From a checkpoint of a small transformer trained on Wikipedia: learned positions, 246M tokens.
Each number is 200 + 30 x the weight over the matrix's rms, rounded and kept within 0 to 999. Layers, rows and columns count from 0.

# layer 7 MLP gate, 704x256, rms 0.125, rows 340-358, columns 0-127
258,159,236,223,169,222,213,234,220,210,180,181,196,140,153,172,186,237,199,152,221,160,229,222,227,238,183,165,217,156,234,238,153,167,224,172,226,179,235,224,173,191,169,192,194,211,203,252,191,189,232,214,166,179,177,185,196,198,160,215,206,229,221,204,179,223,175,203,177,157,197,229,203,182,183,211,242,190,210,115,229,173,200,269,174,229,164,188,202,162,188,223,194,172,194,182,171,172,226,211,162,220,185,188,165,251,194,272,228,227,180,206,244,155,229,236,197,149,234,227,197,230,206,162,168,222,230,176
238,188,214,238,167,226,219,194,180,202,206,207,193,190,204,216,213,193,190,209,207,181,164,238,166,215,205,120,105,215,188,164,197,265,241,264,183,193,200,204,240,219,196,164,136,169,216,191,167,168,197,238,161,199,207,200,220,216,187,186,191,252,186,165,196,259,189,219,262,181,205,187,197,202,159,190,203,208,245,173,271,190,207,249,190,218,213,163,187,204,171,181,224,225,169,155,206,224,208,217,197,177,165,183,198,193,248,230,126,182,201,256,239,220,187,214,228,197,201,226,159,177,208,169,200,201,183,202
205,238,220,164,155,233,247,242,224,206,178,214,172,172,134,240,192,212,186,191,204,169,216,205,259,149,171,188,205,226,201,178,216,219,172,202,206,171,191,225,194,163,173,185,214,231,190,227,125,180,189,183,221,185,234,177,236,225,134,231,273,225,239,240,180,239,227,217,206,210,205,209,137,212,178,96,153,236,207,178,235,172,185,230,204,262,206,135,213,192,206,191,204,229,171,158,230,177,211,180,230,210,221,210,171,212,251,213,229,218,177,180,165,187,183,224,218,207,195,187,164,221,220,227,214,245,192,176
228,233,237,215,208,227,225,206,210,212,202,191,194,150,181,190,198,209,213,224,194,191,147,173,189,193,187,191,213,245,215,183,173,158,237,215,201,208,192,226,201,216,219,239,183,195,179,163,212,208,227,251,177,190,200,233,231,256,192,177,225,235,202,233,175,223,158,153,224,182,152,183,224,179,209,198,209,163,205,187,142,223,149,195,159,178,232,169,215,166,192,221,216,249,191,227,144,239,226,279,177,184,201,162,199,216,184,188,214,216,210,155,222,234,210,182,206,166,155,214,246,281,207,194,190,164,195,183
209,216,171,185,181,194,231,199,144,187,228,212,218,204,198,193,172,196,211,181,182,185,167,163,267,164,203,148,242,175,171,162,198,198,198,195,191,221,197,197,171,183,181,201,200,180,149,191,201,164,214,161,155,258,225,169,262,233,167,170,217,192,244,178,231,198,171,188,255,213,244,170,195,120,212,168,172,199,211,227,240,185,139,188,193,198,172,184,165,257,155,223,217,234,216,173,179,238,119,214,213,213,237,234,166,176,182,220,226,173,198,199,226,194,150,206,227,258,176,197,234,218,259,158,219,177,201,227
215,216,215,228,156,178,178,182,175,196,230,226,223,228,196,207,198,190,200,192,231,164,196,243,246,236,190,171,181,186,238,239,177,200,177,203,193,214,165,187,178,192,169,164,183,190,298,145,150,115,224,220,208,178,201,228,192,223,188,143,181,211,168,129,162,265,219,229,188,184,194,225,172,190,205,193,195,217,215,194,166,190,219,174,193,169,171,203,213,190,177,191,182,162,215,232,197,194,248,177,172,206,174,226,221,216,191,225,213,191,219,248,239,173,188,210,199,252,259,183,214,250,234,208,228,176,155,203
205,203,183,196,166,226,242,215,186,121,186,213,217,174,224,178,202,259,257,184,255,181,256,218,222,179,168,136,217,184,174,256,184,231,187,168,160,206,176,197,186,184,203,208,155,201,264,210,164,113,245,211,265,199,191,192,171,270,129,146,171,225,199,217,171,199,244,153,233,209,228,193,214,176,191,219,254,228,188,156,149,257,210,186,277,219,195,196,175,243,213,194,190,194,213,159,162,188,220,212,238,191,226,200,251,182,206,153,190,201,255,194,180,173,160,209,206,226,188,231,199,223,192,175,201,213,217,201
191,241,190,170,182,125,233,254,180,273,273,214,184,187,160,135,209,209,297,169,184,188,229,173,186,223,205,141,206,213,255,175,189,162,205,189,234,227,178,182,172,158,198,208,229,275,156,208,194,224,189,232,217,191,189,131,202,215,184,191,217,216,157,148,167,187,217,221,200,200,218,223,208,168,209,225,161,206,240,233,225,218,154,247,211,197,189,180,229,237,164,209,233,179,177,171,193,211,151,207,134,176,141,235,182,207,192,186,190,156,204,207,283,176,239,184,256,211,242,241,208,212,192,199,157,201,175,114
181,199,161,137,180,217,203,206,209,241,210,161,246,247,197,247,189,207,144,199,225,223,210,216,246,173,189,228,149,171,212,206,189,151,193,195,164,188,202,157,223,193,216,219,212,240,200,230,149,164,225,244,168,192,197,218,229,167,169,151,175,228,200,163,198,195,165,206,197,231,191,205,169,230,201,196,211,213,185,194,237,196,167,175,181,167,174,198,174,208,177,177,181,187,198,204,263,231,228,168,248,209,216,223,249,219,253,247,215,173,255,189,190,191,242,182,189,170,179,167,216,162,215,262,194,202,245,255
180,253,190,178,180,221,216,184,193,215,228,201,246,153,222,173,199,205,221,216,196,200,177,177,199,255,186,248,211,216,208,231,164,190,199,205,227,194,188,201,174,176,188,188,175,214,221,147,199,182,192,188,187,192,230,215,248,146,203,155,167,192,250,241,171,213,211,121,188,175,200,177,226,196,244,236,222,202,200,251,189,189,201,229,226,209,197,186,231,217,128,208,214,161,197,193,190,282,225,241,187,187,178,213,199,201,175,217,263,194,222,205,215,203,194,162,177,205,131,173,176,216,205,245,196,198,183,187
230,167,200,200,201,185,180,233,230,182,234,160,203,178,214,288,231,223,179,164,247,197,153,212,202,151,178,203,198,195,174,178,152,196,187,181,155,163,232,239,206,205,213,196,164,185,180,231,173,249,202,173,178,184,200,178,188,154,213,222,207,191,236,226,174,200,187,260,223,215,179,248,186,200,208,209,174,180,192,208,142,232,158,221,217,193,209,167,175,178,188,214,203,245,210,223,186,191,228,224,193,188,202,207,201,161,228,174,181,173,174,242,226,191,219,259,187,204,198,228,192,243,211,233,186,130,169,211
208,222,157,210,138,261,167,227,225,205,221,198,204,184,181,222,176,194,212,134,202,215,209,220,228,243,207,168,243,200,211,206,196,237,152,175,231,233,175,207,217,179,237,237,229,212,183,239,224,166,191,211,179,203,215,224,235,257,177,198,208,236,230,245,237,176,169,173,229,233,242,157,223,235,239,210,215,205,250,195,182,227,231,220,182,199,171,208,162,248,169,209,227,209,153,176,160,196,252,222,129,153,163,196,274,189,161,160,199,196,193,149,203,168,215,231,231,214,174,153,201,167,237,186,169,206,243,183
194,226,190,178,183,219,191,235,231,256,167,174,187,248,131,250,185,202,214,228,181,193,150,260,220,157,216,202,162,217,182,204,251,185,182,190,200,229,137,163,217,230,229,200,238,202,183,210,200,152,254,196,155,191,174,213,200,201,180,178,184,199,181,224,176,197,292,218,194,237,195,161,211,177,242,200,213,242,220,214,195,214,214,175,224,220,182,240,226,209,229,192,190,177,168,207,158,218,120,185,230,184,192,169,229,221,212,209,218,217,152,174,175,169,222,214,238,207,255,219,151,144,180,124,179,161,229,211
272,217,179,188,177,184,214,211,213,194,234,183,210,135,146,209,212,196,215,155,224,148,218,260,223,274,252,173,222,213,182,257,168,212,150,205,198,242,170,234,234,234,224,198,201,253,230,168,208,208,171,147,182,179,127,200,252,213,202,196,178,247,183,187,169,157,184,200,271,226,202,199,164,135,184,162,195,185,232,190,227,228,146,188,235,222,280,212,214,185,218,175,194,189,189,165,179,170,223,166,165,221,227,238,236,158,194,200,216,186,230,191,203,169,243,183,173,213,213,218,196,210,212,178,208,176,175,210
215,182,191,270,200,198,219,203,219,224,263,200,191,183,169,220,193,209,168,201,199,183,179,264,218,202,227,171,260,206,260,210,201,164,210,198,233,181,190,204,163,227,184,184,217,207,226,175,176,188,126,177,204,246,217,214,242,233,172,183,246,247,159,243,253,260,279,154,179,168,214,203,186,194,217,138,177,233,202,177,211,177,126,156,194,193,208,208,252,197,172,213,195,199,157,194,185,215,207,182,187,152,187,197,210,268,199,160,231,146,207,163,176,179,182,203,163,217,199,216,210,223,200,160,193,202,257,162
238,213,214,215,146,198,208,237,194,160,232,183,181,184,219,185,213,155,206,218,224,200,226,174,271,209,223,151,250,228,222,136,188,168,212,191,229,202,205,226,275,210,213,195,180,187,184,274,184,173,170,242,154,185,177,150,274,145,126,179,208,209,159,213,194,272,202,190,222,204,169,158,159,205,152,234,169,216,167,171,243,259,223,221,200,187,203,216,167,207,203,216,205,161,190,194,171,234,227,217,209,184,168,184,167,197,182,210,284,170,186,207,289,168,195,253,139,207,213,197,197,212,234,221,211,185,209,224
160,183,240,151,169,158,186,256,210,205,227,244,164,198,206,199,136,195,204,172,216,212,124,181,231,241,228,209,170,172,220,210,220,188,224,183,228,217,195,222,229,170,173,204,219,177,184,190,222,233,178,183,172,177,245,176,227,174,206,182,219,179,238,214,177,194,243,222,198,186,136,247,182,178,174,144,272,212,226,156,184,173,171,188,208,270,222,192,168,192,226,223,218,227,165,174,246,245,184,165,194,175,157,153,238,193,177,223,239,242,160,202,207,218,238,217,236,233,232,219,147,238,255,205,226,190,176,233
148,155,202,171,188,189,222,223,204,243,193,209,211,185,226,199,184,250,171,193,241,188,165,184,229,226,170,199,232,192,151,214,192,218,172,178,180,165,138,170,141,213,154,186,225,225,245,192,198,186,169,192,222,192,223,218,173,209,157,217,203,177,181,221,200,189,216,203,188,166,191,237,249,177,259,147,163,175,207,175,229,205,157,145,162,205,261,188,210,202,168,232,176,168,219,157,261,198,160,175,213,197,220,169,200,184,136,194,221,172,213,189,222,191,214,238,235,202,242,219,258,140,270,189,263,188,218,211
225,200,153,222,201,229,237,170,185,189,205,188,214,218,201,214,181,208,183,191,191,217,208,173,178,223,196,233,201,150,226,250,214,210,176,222,172,197,216,200,198,211,174,204,193,199,166,210,128,255,210,203,189,223,197,179,282,221,247,203,251,243,196,186,217,226,207,178,204,201,208,231,233,169,212,185,193,190,168,159,221,172,181,209,224,250,193,189,158,194,181,138,212,200,171,190,190,233,205,188,223,187,201,130,205,147,188,163,225,188,257,181,150,228,184,249,221,206,237,201,184,187,268,142,228,186,158,159
# layer 7 MLP up, 704x256, rms 0.122, rows 340-357, columns 0-127
258,222,195,161,178,182,200,188,161,208,223,191,212,179,193,186,202,245,199,207,193,169,240,172,235,185,162,243,216,169,149,190,231,163,288,237,265,207,210,217,208,220,217,181,196,220,198,189,170,233,202,218,260,194,190,190,210,200,177,191,183,218,156,238,159,158,202,163,248,193,154,160,147,205,165,247,207,129,183,190,243,254,161,196,237,216,166,176,194,204,233,196,183,238,179,209,233,248,216,205,213,222,156,173,141,187,208,219,182,193,233,194,218,223,203,203,167,162,243,226,265,204,206,208,213,219,206,187
225,166,200,199,176,170,163,157,205,179,217,235,166,202,202,289,197,173,184,193,228,165,276,147,264,130,147,172,186,207,166,216,225,222,189,234,242,168,224,200,192,269,191,191,186,208,230,217,166,232,247,227,207,177,222,201,201,228,194,261,147,220,200,203,225,188,172,226,194,227,197,209,198,238,240,192,140,167,205,248,202,176,193,209,132,185,245,201,256,205,197,204,180,204,213,189,187,185,217,174,211,243,134,213,196,207,206,165,162,190,198,236,217,200,194,208,183,215,207,234,150,212,156,205,227,243,229,209
140,149,167,224,162,219,178,143,239,159,218,185,161,252,221,195,230,188,129,212,211,197,244,222,223,216,197,220,178,218,243,234,245,173,220,208,200,234,248,196,236,269,136,116,161,192,191,190,142,216,182,251,200,122,197,189,192,169,161,201,184,168,184,185,249,208,192,230,138,196,228,200,222,167,188,220,246,189,202,240,232,173,247,182,141,213,173,265,145,205,191,326,232,205,228,179,215,140,258,148,223,176,171,222,252,169,178,194,142,226,234,190,218,204,213,242,181,217,205,110,239,174,165,235,137,175,233,229
164,234,237,169,218,211,211,219,237,209,222,214,210,182,215,187,169,243,174,222,193,184,197,155,212,186,206,195,174,202,229,190,231,223,207,179,204,229,241,198,184,185,202,246,176,233,227,201,205,175,177,187,239,283,265,247,185,198,193,192,186,223,226,210,190,206,197,155,195,195,232,193,213,225,193,205,188,251,162,190,185,144,170,228,199,187,211,199,173,212,199,214,224,172,174,169,152,224,226,252,256,227,137,219,197,227,241,202,227,208,227,159,219,138,195,183,226,181,220,169,244,207,189,178,182,217,182,193
196,191,181,252,190,219,213,204,231,210,200,215,156,241,276,235,219,172,151,204,212,233,194,225,223,214,216,177,225,178,191,167,237,186,242,144,204,222,210,168,236,198,210,212,105,228,177,152,211,237,239,179,186,265,182,173,181,253,170,178,155,172,229,254,142,204,164,205,263,192,243,199,137,221,124,230,249,170,172,186,190,193,197,176,253,177,255,214,171,118,239,189,241,167,199,193,188,175,159,220,230,200,150,237,211,156,131,164,240,205,265,241,217,197,214,221,222,180,181,231,241,160,136,227,211,170,232,212
200,203,231,166,192,217,211,196,160,245,151,156,186,268,181,216,220,215,222,162,253,241,177,208,201,245,184,217,200,186,175,217,210,194,230,200,178,170,171,202,170,243,191,198,168,268,230,205,201,186,232,159,188,234,167,222,188,195,163,149,222,218,235,176,175,180,189,190,168,209,125,193,223,228,244,212,187,230,171,224,209,213,237,205,180,228,176,282,213,163,216,226,208,166,236,198,178,229,163,213,271,200,198,178,168,189,208,173,218,200,259,244,165,166,196,245,226,163,182,192,121,167,186,166,185,179,203,158
135,151,176,206,198,194,178,217,213,254,195,160,224,240,229,238,237,227,145,225,175,166,233,256,185,259,229,228,202,174,217,219,136,264,167,182,208,258,170,185,185,204,230,181,208,173,157,217,165,183,206,225,200,159,192,152,221,207,200,185,175,201,208,238,167,214,235,231,251,201,206,232,188,180,190,214,265,213,155,194,181,210,178,194,206,224,202,225,185,201,223,224,206,195,207,183,134,199,177,227,207,196,214,159,178,207,240,254,255,250,163,238,139,264,194,129,190,166,205,179,211,135,196,227,231,183,204,210
217,234,194,171,205,137,184,240,201,225,185,211,202,234,155,192,184,201,268,112,215,209,213,185,212,193,134,208,200,221,180,194,162,218,190,197,267,195,262,225,186,193,155,183,202,242,182,188,249,220,216,188,243,263,182,185,175,197,258,168,159,193,220,196,194,176,193,197,234,242,199,220,194,146,235,227,166,254,269,192,169,194,195,241,170,157,224,151,221,182,216,218,243,184,191,150,189,200,136,177,148,175,203,203,158,190,234,201,172,215,178,147,230,207,205,197,235,198,237,260,211,212,208,285,205,209,171,147
172,192,212,221,209,197,199,216,191,213,106,223,219,155,204,179,194,176,192,174,201,187,179,155,196,239,245,213,203,234,163,153,252,198,225,168,169,196,219,274,192,205,220,218,209,191,203,211,201,173,212,186,205,205,233,203,165,175,203,184,187,207,199,204,205,217,199,197,174,221,157,185,195,238,187,178,222,221,206,214,187,232,212,216,181,150,244,228,200,192,192,148,158,183,196,227,174,169,225,233,194,186,250,200,170,193,225,175,186,249,171,212,223,246,197,277,213,201,167,236,202,202,217,193,163,233,248,201
187,138,198,216,201,181,206,194,182,187,197,215,163,182,178,170,234,216,212,188,175,233,205,152,199,194,175,185,195,112,239,182,222,234,184,178,239,179,157,203,236,199,201,203,191,198,182,236,161,252,216,204,181,164,173,168,155,215,196,209,207,168,233,206,234,198,191,186,256,204,252,234,251,193,168,183,196,106,209,211,193,223,224,203,193,266,182,242,149,194,195,197,201,183,188,183,202,232,196,208,215,217,205,171,181,152,184,197,193,175,213,192,200,244,168,159,169,210,158,206,207,192,190,184,189,203,182,205
163,201,268,155,219,219,290,201,194,163,173,176,198,242,195,245,191,187,199,220,230,188,165,214,190,198,180,168,211,256,211,208,144,227,191,207,155,156,218,170,225,237,237,203,216,217,231,160,219,201,169,214,200,190,229,221,170,202,151,168,152,198,186,129,189,152,210,153,169,150,263,201,210,179,221,218,233,167,220,202,188,210,190,197,244,219,171,158,231,194,174,147,180,250,167,184,175,220,235,212,207,224,199,236,248,234,247,206,226,205,189,227,145,171,193,189,194,206,214,210,210,199,248,147,221,183,224,236
232,220,183,151,168,219,200,221,239,226,211,163,199,202,179,225,251,228,239,251,235,191,249,201,208,192,164,144,214,208,213,226,220,187,162,190,198,209,211,213,260,194,207,154,189,183,155,194,175,223,196,181,196,203,249,155,194,173,168,236,235,195,230,188,189,236,215,224,154,191,175,211,205,221,199,182,187,224,183,243,244,170,193,197,212,159,214,163,185,181,204,261,208,233,223,180,252,187,175,196,203,217,174,218,163,180,246,213,211,234,188,209,208,217,162,203,256,222,205,212,247,249,227,228,177,195,176,227
158,213,233,245,216,214,213,196,217,144,192,210,165,213,203,169,179,219,174,200,230,216,271,196,195,201,168,222,180,205,180,196,169,234,243,181,237,204,210,193,201,231,193,199,205,235,200,228,231,222,173,203,175,205,171,156,164,130,198,231,171,241,235,168,213,197,186,194,189,187,236,201,208,171,230,221,224,148,168,168,254,174,258,245,206,213,214,221,205,234,215,202,220,264,197,179,177,203,222,243,189,185,172,191,223,188,194,147,230,185,221,209,174,200,139,204,195,284,197,266,180,183,188,176,182,177,269,168
223,124,109,165,195,240,194,169,197,199,198,188,226,191,271,188,204,218,188,237,163,246,149,170,187,213,220,242,177,252,234,242,193,206,255,173,147,76,199,268,179,204,256,229,130,206,163,261,187,191,237,190,214,236,173,179,195,211,215,218,172,252,252,137,192,144,187,177,176,226,155,151,237,162,185,222,156,191,255,202,227,163,177,210,209,214,207,207,159,176,193,160,187,218,225,195,196,198,222,192,240,236,197,216,200,218,198,169,181,144,213,226,225,142,230,174,228,199,203,208,186,187,227,162,163,155,125,210
230,196,186,207,188,219,191,198,205,194,237,200,171,208,214,149,202,165,178,185,215,207,157,195,175,142,235,172,168,203,142,208,223,206,199,230,195,207,240,226,216,215,222,202,172,188,182,167,170,221,168,208,187,206,211,223,245,195,190,193,218,233,208,232,193,183,194,203,171,206,192,154,238,170,187,197,174,227,175,190,188,238,157,219,157,215,193,211,209,209,172,201,201,240,196,187,182,272,198,182,162,177,213,240,194,261,288,158,156,217,260,234,201,169,166,199,170,185,194,210,161,174,216,145,124,241,199,208
250,231,161,216,230,186,265,211,123,170,193,199,150,221,182,173,198,219,212,192,210,162,159,186,192,181,166,246,213,213,172,189,224,174,185,157,179,137,173,179,261,196,206,218,194,206,195,221,215,185,170,203,213,239,200,178,215,212,260,161,234,206,224,194,213,219,161,202,237,210,170,193,191,213,164,138,238,257,255,156,150,200,205,266,191,192,194,196,200,159,232,205,173,183,214,195,255,246,195,196,221,190,185,125,152,236,158,204,244,179,255,178,266,239,200,171,210,168,252,214,228,117,250,247,190,213,219,199
184,219,168,252,205,152,219,183,169,206,230,214,227,193,206,255,174,219,196,145,200,186,230,122,204,215,251,168,204,175,188,196,192,224,166,128,185,146,158,160,194,222,170,191,203,229,183,220,180,172,181,198,185,205,170,213,209,190,178,154,175,245,238,172,165,187,214,228,225,260,184,261,198,220,206,227,249,218,179,215,239,246,211,189,217,171,150,203,193,182,208,204,209,118,173,233,198,176,218,179,203,240,208,165,225,148,153,199,272,268,132,258,183,184,203,208,212,195,163,181,165,209,232,211,210,198,179,231
161,156,197,145,221,185,157,170,227,199,214,222,237,207,157,225,172,194,234,201,174,253,214,198,185,226,178,189,206,186,265,168,197,165,184,183,211,174,216,210,189,162,166,215,177,159,206,195,220,217,191,219,201,211,185,222,181,281,234,142,250,238,218,203,194,207,219,200,224,239,169,162,200,226,177,219,166,224,158,195,173,186,207,178,163,150,231,189,191,202,140,179,215,179,227,190,197,212,246,179,192,122,202,222,181,186,293,193,125,225,155,209,227,213,167,174,201,203,264,219,213,201,246,200,190,166,181,197
# layer 7 MLP down (transposed), 704x256, rms 0.12, rows 340-357, columns 0-127
207,149,236,135,201,196,264,200,266,195,241,194,181,252,158,166,207,197,241,211,200,140,206,238,235,193,205,215,211,167,186,189,195,190,236,182,212,237,223,211,232,213,275,204,141,212,245,201,182,227,120,191,189,210,201,203,210,179,194,187,193,223,205,229,203,172,196,161,170,164,157,151,133,165,223,163,198,216,211,194,206,187,202,172,197,203,265,176,164,187,167,217,183,259,167,222,196,202,202,213,205,174,215,190,233,211,221,249,228,176,193,139,184,255,190,248,203,226,242,235,223,206,230,196,183,240,207,224
260,214,223,215,238,192,222,176,213,203,218,216,197,252,186,208,203,247,258,151,231,195,195,225,222,182,215,219,182,211,176,173,194,222,238,213,207,235,185,200,216,205,189,206,198,208,203,184,228,164,225,154,163,180,218,225,238,202,217,215,198,186,188,177,233,245,201,221,216,201,208,157,209,255,238,181,184,219,220,174,209,280,235,136,183,195,209,189,173,219,192,212,206,190,154,232,190,192,190,232,188,209,214,155,237,164,216,144,263,148,215,186,211,191,149,173,189,178,249,175,218,225,217,208,209,235,224,204
145,186,173,251,222,182,124,217,211,155,215,249,175,225,186,164,196,197,172,219,180,180,150,221,168,207,253,163,130,207,204,231,175,202,242,211,246,197,209,191,210,208,216,160,258,191,255,191,160,159,175,223,151,160,211,218,214,170,223,217,169,205,194,192,239,206,167,225,231,173,195,233,250,134,223,267,220,215,177,208,239,206,219,189,181,184,177,273,181,202,191,229,187,170,159,221,238,178,236,174,193,140,159,182,217,171,175,189,168,216,194,257,245,203,238,308,139,162,198,244,197,201,208,186,176,167,234,177
182,195,169,197,236,202,201,208,218,201,161,237,185,242,181,219,218,211,223,189,197,217,172,229,215,187,183,193,219,152,233,163,185,182,146,182,200,147,241,201,247,208,169,218,255,213,205,169,229,198,186,179,213,184,207,204,188,210,165,152,214,161,197,209,221,170,212,234,208,176,208,241,174,171,226,237,200,149,181,207,235,232,265,231,193,228,194,221,168,198,191,194,190,160,233,216,221,181,229,155,157,251,221,214,206,146,189,223,194,155,177,228,158,229,183,217,216,250,148,193,158,221,203,201,224,203,234,206
172,172,210,231,169,200,198,198,238,216,226,153,175,176,239,239,160,175,167,252,232,202,241,212,224,273,198,210,203,200,218,190,201,210,220,162,240,192,227,240,244,228,222,152,233,185,283,247,165,211,205,200,210,196,220,125,199,184,188,166,231,181,203,226,241,182,247,227,188,195,204,221,196,203,232,148,192,195,211,258,169,185,220,189,194,188,176,232,173,183,220,199,183,216,216,198,193,160,189,189,169,306,196,207,229,215,180,200,248,167,174,239,190,176,232,261,205,196,174,244,150,200,209,202,202,211,273,223
230,222,139,181,197,221,246,197,210,245,209,179,159,199,221,179,215,196,134,221,137,211,146,196,166,183,190,193,222,171,197,214,196,221,227,175,243,198,223,210,187,187,224,162,196,207,186,216,257,190,190,209,205,224,214,168,225,227,203,206,217,204,170,191,225,224,183,244,147,155,157,227,209,194,216,188,222,170,185,183,159,221,158,171,232,211,199,202,165,200,203,210,237,215,185,123,225,188,127,237,219,192,189,239,147,206,174,248,192,209,219,229,166,189,164,250,209,211,161,238,212,156,179,202,238,244,199,189
203,203,213,197,261,258,232,230,235,187,197,280,220,194,179,187,218,158,250,140,211,180,174,192,194,154,242,222,154,215,239,217,221,192,144,234,249,187,220,179,183,201,237,169,168,171,225,208,208,199,155,231,208,175,256,234,220,156,172,205,239,222,195,197,242,220,195,261,174,174,191,195,164,212,208,213,213,192,156,240,188,189,237,207,190,159,148,216,174,207,184,181,253,186,175,225,215,203,170,235,191,215,217,151,167,153,231,184,157,211,200,189,249,145,169,231,176,149,242,223,203,207,220,178,201,291,205,166
179,203,177,192,218,281,170,180,245,141,187,181,201,231,226,206,230,214,150,261,180,237,192,251,233,200,229,239,216,173,221,218,232,236,242,177,184,245,220,193,225,239,166,171,178,176,223,216,196,210,202,147,207,200,189,209,221,206,198,207,200,187,180,216,197,198,174,183,164,210,192,140,159,211,159,209,215,145,162,202,205,171,214,172,184,205,169,201,177,206,223,202,214,233,201,207,204,156,244,232,241,241,201,196,215,135,185,214,184,237,190,225,145,192,182,209,147,217,183,182,210,197,153,162,215,207,255,239
193,219,235,182,163,202,181,178,225,194,148,226,220,224,163,200,210,229,151,201,238,192,194,202,174,192,243,246,186,191,236,202,166,134,143,233,203,235,196,181,195,207,150,202,216,221,169,224,231,163,182,184,223,203,197,185,187,201,250,209,155,178,216,191,198,225,211,182,226,248,198,230,174,289,235,186,185,180,191,219,202,216,200,148,203,201,141,191,187,185,210,218,212,179,193,245,266,186,223,202,115,256,209,182,163,177,230,209,182,202,218,151,177,201,234,193,181,175,157,219,225,270,166,228,181,236,257,255
185,238,204,167,159,257,150,208,195,203,237,142,225,205,209,205,182,203,223,199,214,179,246,255,183,230,212,241,200,204,220,147,196,218,210,190,218,196,205,148,160,198,160,172,205,216,211,188,233,200,223,188,191,192,176,159,224,176,183,191,153,202,193,239,215,207,203,208,196,188,197,162,215,211,197,204,163,203,161,228,213,172,212,181,230,184,159,231,213,204,171,160,216,201,134,202,196,215,188,165,216,229,205,218,191,169,221,200,226,170,164,232,253,257,217,215,223,190,216,174,204,217,232,190,185,149,211,218
224,215,181,212,200,169,179,193,179,193,225,209,192,164,216,171,182,192,186,197,284,171,230,218,157,165,213,238,210,174,206,180,212,211,203,222,202,145,196,178,165,207,153,224,214,219,182,235,243,268,184,160,176,169,187,228,262,204,242,253,167,191,203,191,179,136,200,221,176,240,215,207,183,209,224,210,150,197,178,199,202,219,158,281,177,147,213,184,191,172,166,222,213,166,181,238,144,218,167,203,223,193,199,182,194,136,212,223,179,222,234,223,136,182,147,245,207,246,228,204,256,182,147,217,181,172,155,190
121,207,211,196,236,194,222,214,219,192,224,172,182,210,157,249,197,212,191,178,192,203,218,177,185,223,165,167,211,224,219,186,189,176,195,168,254,228,232,215,248,204,256,200,203,229,152,223,189,175,183,178,182,203,210,190,221,201,169,186,210,247,203,206,242,174,278,210,179,163,233,196,206,169,252,186,167,199,217,179,247,142,177,195,218,197,212,203,205,211,207,177,242,195,214,185,197,259,173,218,151,186,221,134,246,189,177,238,199,165,226,210,186,218,211,185,183,215,215,167,195,191,170,213,146,183,257,184
163,198,216,191,196,204,256,181,191,160,224,221,256,171,191,187,189,220,180,248,257,228,201,226,178,252,234,190,217,207,221,190,189,209,217,207,173,264,200,180,184,188,206,161,214,179,193,192,205,160,213,233,218,208,215,197,241,177,211,219,217,204,221,188,172,172,213,210,184,178,179,191,196,187,219,169,246,161,210,191,245,244,181,219,212,146,204,173,213,212,138,163,213,194,231,229,272,204,158,244,235,176,181,193,185,201,223,209,191,180,200,194,184,223,248,158,250,178,167,158,205,224,213,184,219,248,192,219
198,184,252,154,234,198,210,241,157,178,200,162,235,152,174,187,196,210,164,175,161,169,198,214,141,211,126,196,186,154,198,255,158,170,229,254,156,202,277,158,206,218,199,247,196,151,204,171,164,231,181,230,238,197,200,168,218,253,240,187,180,218,225,204,264,221,202,190,200,212,161,224,158,244,157,228,164,234,171,236,233,200,156,220,226,171,236,234,221,190,208,177,189,213,223,204,134,191,179,259,202,224,210,155,214,212,232,187,212,255,208,192,179,236,219,156,203,229,249,230,201,188,220,176,161,177,196,232
154,159,207,195,195,223,217,247,149,257,217,166,251,224,234,215,200,212,191,180,179,220,231,229,178,188,139,194,172,178,220,189,196,196,166,225,204,185,194,237,145,170,179,232,277,236,234,246,207,191,220,228,168,247,228,186,242,247,181,169,218,241,167,175,201,227,204,229,161,156,212,205,203,179,218,210,216,212,205,185,208,204,187,228,253,207,171,193,221,206,175,193,244,209,241,191,145,216,192,143,190,227,147,165,209,191,213,250,241,151,243,200,173,187,230,167,213,222,171,193,224,221,220,215,193,186,198,223
202,290,172,203,135,185,220,197,223,229,214,247,234,220,196,180,227,185,217,231,188,171,177,207,212,189,239,221,192,202,220,235,155,259,222,215,212,178,203,213,170,187,202,177,208,223,165,172,194,228,181,228,162,230,246,180,225,169,211,277,232,222,191,250,149,194,195,141,199,221,166,147,201,185,216,160,268,170,218,182,216,243,185,180,113,199,210,149,194,173,234,174,208,213,218,198,166,187,240,136,188,190,208,166,165,183,166,172,148,174,184,206,168,199,208,199,254,192,217,179,197,195,225,179,190,196,194,234
192,170,186,204,197,160,193,207,247,122,217,208,190,205,216,223,186,214,175,182,157,200,247,211,192,185,229,242,234,169,210,233,245,194,132,155,197,167,156,201,196,214,202,164,207,225,216,214,113,199,178,178,253,196,209,159,195,222,167,181,191,251,221,238,232,242,210,216,235,229,274,208,197,219,268,195,205,212,212,166,193,235,184,227,231,224,203,220,218,171,250,208,180,145,230,199,188,185,251,187,203,207,237,193,153,199,221,182,220,203,224,174,195,154,183,202,164,216,135,146,226,184,215,244,163,183,235,244
191,235,224,172,235,171,215,229,239,167,179,233,191,267,186,217,219,208,218,231,223,164,184,183,229,186,147,198,216,234,228,198,189,174,194,178,167,196,203,273,178,164,182,208,187,189,169,124,205,239,162,249,224,194,200,153,196,179,186,234,212,231,192,244,200,192,217,195,226,205,202,163,175,204,179,213,255,163,173,169,217,192,176,254,191,194,186,208,165,191,176,178,232,185,209,151,153,204,218,173,192,205,175,243,187,210,138,228,215,203,129,208,211,198,170,162,153,233,263,226,170,249,193,221,164,195,191,229